Weights of a small transformer language model: 19.5M parameters.
Each number is 500 + 40 x the weight over its row's rms, rounded and kept within 0 to 999. Layers, rows and columns count from 0. Numbers have three digits each. The size before them is the row's rms in percent of the matrix's.

# gate: layer 5 MLP gate, 704x256, rms 0.136, rows 614-620, columns 0-127
# up: layer 5 MLP up, 704x256, rms 0.134, rows 614-620, columns 0-127
# down: layer 5 MLP down (transposed), 704x256, rms 0.124, rows 614-620, columns 0-127
gate614 096:567499485480469482516461458491531493494565387531470508520540533543434437506474492543522500458505493530420580492493498457439557497453566534546531540463475505505514559504469529456483518465478476573427514488490535453505570547489509558499458480501516536450560486482528487485500502476441528476454462542447556526547512497436547535560507469504515465413444478540479451448507475436510457610445
up614 097:497500447522395470538519515478477556438517533612495487492516478493516464483479475540475501497550539465432577543502445496453520511517578473541464470516497515479489538506529474451522463546452502559528495447535491542564550482479371448474461489449557548504435509489522483515519531477563471490505442474534513481521478478449442532516487527468509424506499494528505495500494470497538510510508
down614 101:495535453441456476527533472507460493475544463495471590566451489523504576467537555484440479514472453456537408460511550505530509499508463523514447451494488503527533524478474461550481476581484508515493468432538519564490452500493475522502497495488521505524399495450489448539412571459497529522498525426556430481444590530379525468478567534508548485508512478531513544462520491489507488439481
gate615 105:520490539473465476466549513460477539501514483481541509525475531504525433544502433517471457534453453526509399459591528448498530583471520468439503516437613579491425529521526480457463467508471517524578562534520495565514508490502446524531535518522522471459553503593506524471481501497474540550535541486445499514586480517512479447474545503495530485516545621481415487420527476526506483498475
up615 108:563507497503536499473511461561489504439518496576401485475430466513505540491530469507555492444516529462565551458514488476562445522521541537548462495555453529478523452541451420496527495499462449475566502448480481463526500470461577562466470506449474510490434491521473534503453480559455473511468480543471514519519489486488556509548409556461508544562509443566532509519479542480482517533526
down615 102:512491509494498490589520493562488526482549500479418495579534418497507552486548468451496472432561547420583562455486509525532439452544487551553481500495496544526484538560519571482521481441438471472503522507493522491507473490519541552502465538486468490456488489471415452490488462525489463514502483520518493514488526473435485524524399542509483426476527416462438557518476503517459514517484
gate616 104:524425498510415568496489513463494492551552473468557413408471512485445528508489515473533510558504492494523503470567456462466521548493548509485489521474534555513440460543466543493479477480516531493500529476432468504532541476429484562454548495516478506597491474534531443513495574484492514486594513557504459522527474467507468446537440539509498471516501376531481451503583523528495525465514
up616 101:529443475453477508537469585539499446558517530417509480522449507441506593519520500452478497551505525460496528470549494437504457539543517569539491483500456554507493482508515492506576545498521492537516544474475431476530535560493488466486462441549459499530552497581553488499524598603522497515490554511462512508518458475459504433508465485484529466454486447459459439482491500530568473519556
down616 099:510504535467529531500536507479457430521497487472488496511497474591470551477458489462530535558515416520564468491581536557463508536476552485437456493453561564505479550536508487491530493509444503526507482513550494468512475543493530498471492468452512523484567525520504491440467460468494464527375541477444535484486496428518446465455499446509560549532492511548525490547576519567495477499523
gate617 107:498442554482525528534468493521445554496495582474489449517461472488408500517529535593534542467523441555507479450536560496496465547517513506525516569624419540475497494522537569405536524605464556474541553513467474499484492411445436410517493480493466541523462524496484497475518527462568471529497471478508456507564499528482550543571466495469543527463517500507544540486504543509497508470577
up617 122:544455528473514461456572499532545497497526529542507505479514543483501477503555477458494454462479531517479570503534461521491530514506545476507437497465535474600527526518498479489450495390439491503494523410486430450465566531506483568481480535536527482471541513541467538498479507586489504432546482449487531654464509491493475548477474575535548497529512518463467515463514487534502393431521
down617 121:571467518450505495483574509555499471451559514539475479456495561491523538544531518560508492491488488534525563549493607522490434512498513451472479474525551490560514495531503516452480538453454511492488527468549442494425541499505494505472456508471526461460508469584515554529460456549471462462542494434481502520512508435515496507562545526507528499507501501412442490504571514531463413451535
gate618 110:483450497426562499488430466586506472615494467443459463494528537522558531567466530556578488561480554502461485453522492549515526480469470548466480551554505465464504472565510520485473468407399458569561496558500451517447514498450448543431505460482444452522463543521463528557515494459537480516531490471507461511493498442472546532478558557501463493542483530492564445460516445405433494537492
up618 112:498502452457484504482495442509436447536492463529448497458472540524554475551518516493572463526469481518446447502485518515408526487480498549471478479509507456429461511614454474494539466486469452442550454518520460553451477496410517536476512447471433438538457539428521570500524526487519514412457532504482437518511496461508568496506525508524426405531499466418474472514543538469523530495518
down618 105:490541491561501444513558577500473482554512567446538492461486476552457437529508522556522488502551502543452456378461402526455504529547544546525436445539483467451522536493460477492434569501525530600527454493517481562462546536440532511491469442475442610571515563478528543511469444531628502429515522429431507517506458506514514463520522517498482501469507444435465507500472545509482484481585
gate619 083:525488536500545526460585478503518498492511539437430485440499479440544514525521449529501506509524456447488428482401524456560460419464513457495459435552546454433517534495466502533500563504532508424500584541427514532491491532530528475577475477555503507517489514553519475514554507528427472526523533543488526458491603608501528515555510541500582455439598500538528520427549512508486449426509
up619 084:488489503529447491439527529548451521529565513453525561492539498483523493470451552493533478452490494511477540501540484574532486529480482529437497489496481481439509459442548470479551508493444489549480514498591542486493455482555491489492494503511529491504471509496553476501480487466512533468480456522464470458547464456501456402498526492573468565583445566503504510537509470490594573578469
down619 094:494513364483482529514485453502443423460556525458474465527464503507530512484478489506516473477459473537496436496518540465548467498480594485440469452482511485480449501449591488523584474457476474500483468456479432457522458444578510474461514473448544539446521529517481535497526464530502615477486496510594518490536475477490420515404500519486417491498513504488507490440476454539525550513503
gate620 109:457512505505438476496515481466536468505507512494551467478421473492400479437521478466548546541438466504499447545548483420477496552511498478530556477505565564435511483531524479563518507498476490498602605553518517500452487512469573396484506558413507499514545443491483543499458451511471508483397469519502544489527517595529462496503488457513450545489512464451504505487491510490432467537600
up620 110:466525531491404473420524524438485491557488512499508466482521539482436456475505471482532535501533469458513480550503452495468465495449520543477525517499552483445540474498506589559541500529439455493521482529483451477457477524477565446535545587443456511482532496456531463475450476442519533525532425512508559550544524536531529578536486514431486555478435444460554490545470525521475533566533
down620 102:533520469513435491432545490549474475515451452497564568514437434558567518515595513438498510494515547501491468553527486492497518493405484558480527504533589548452544517484437488534477545493533511521528508465522529484490478495532479483451523527573504438511491527507503543539503527464455457585473514486486441488536513599511599501482517489491582462628512419509515494484506544520486509477511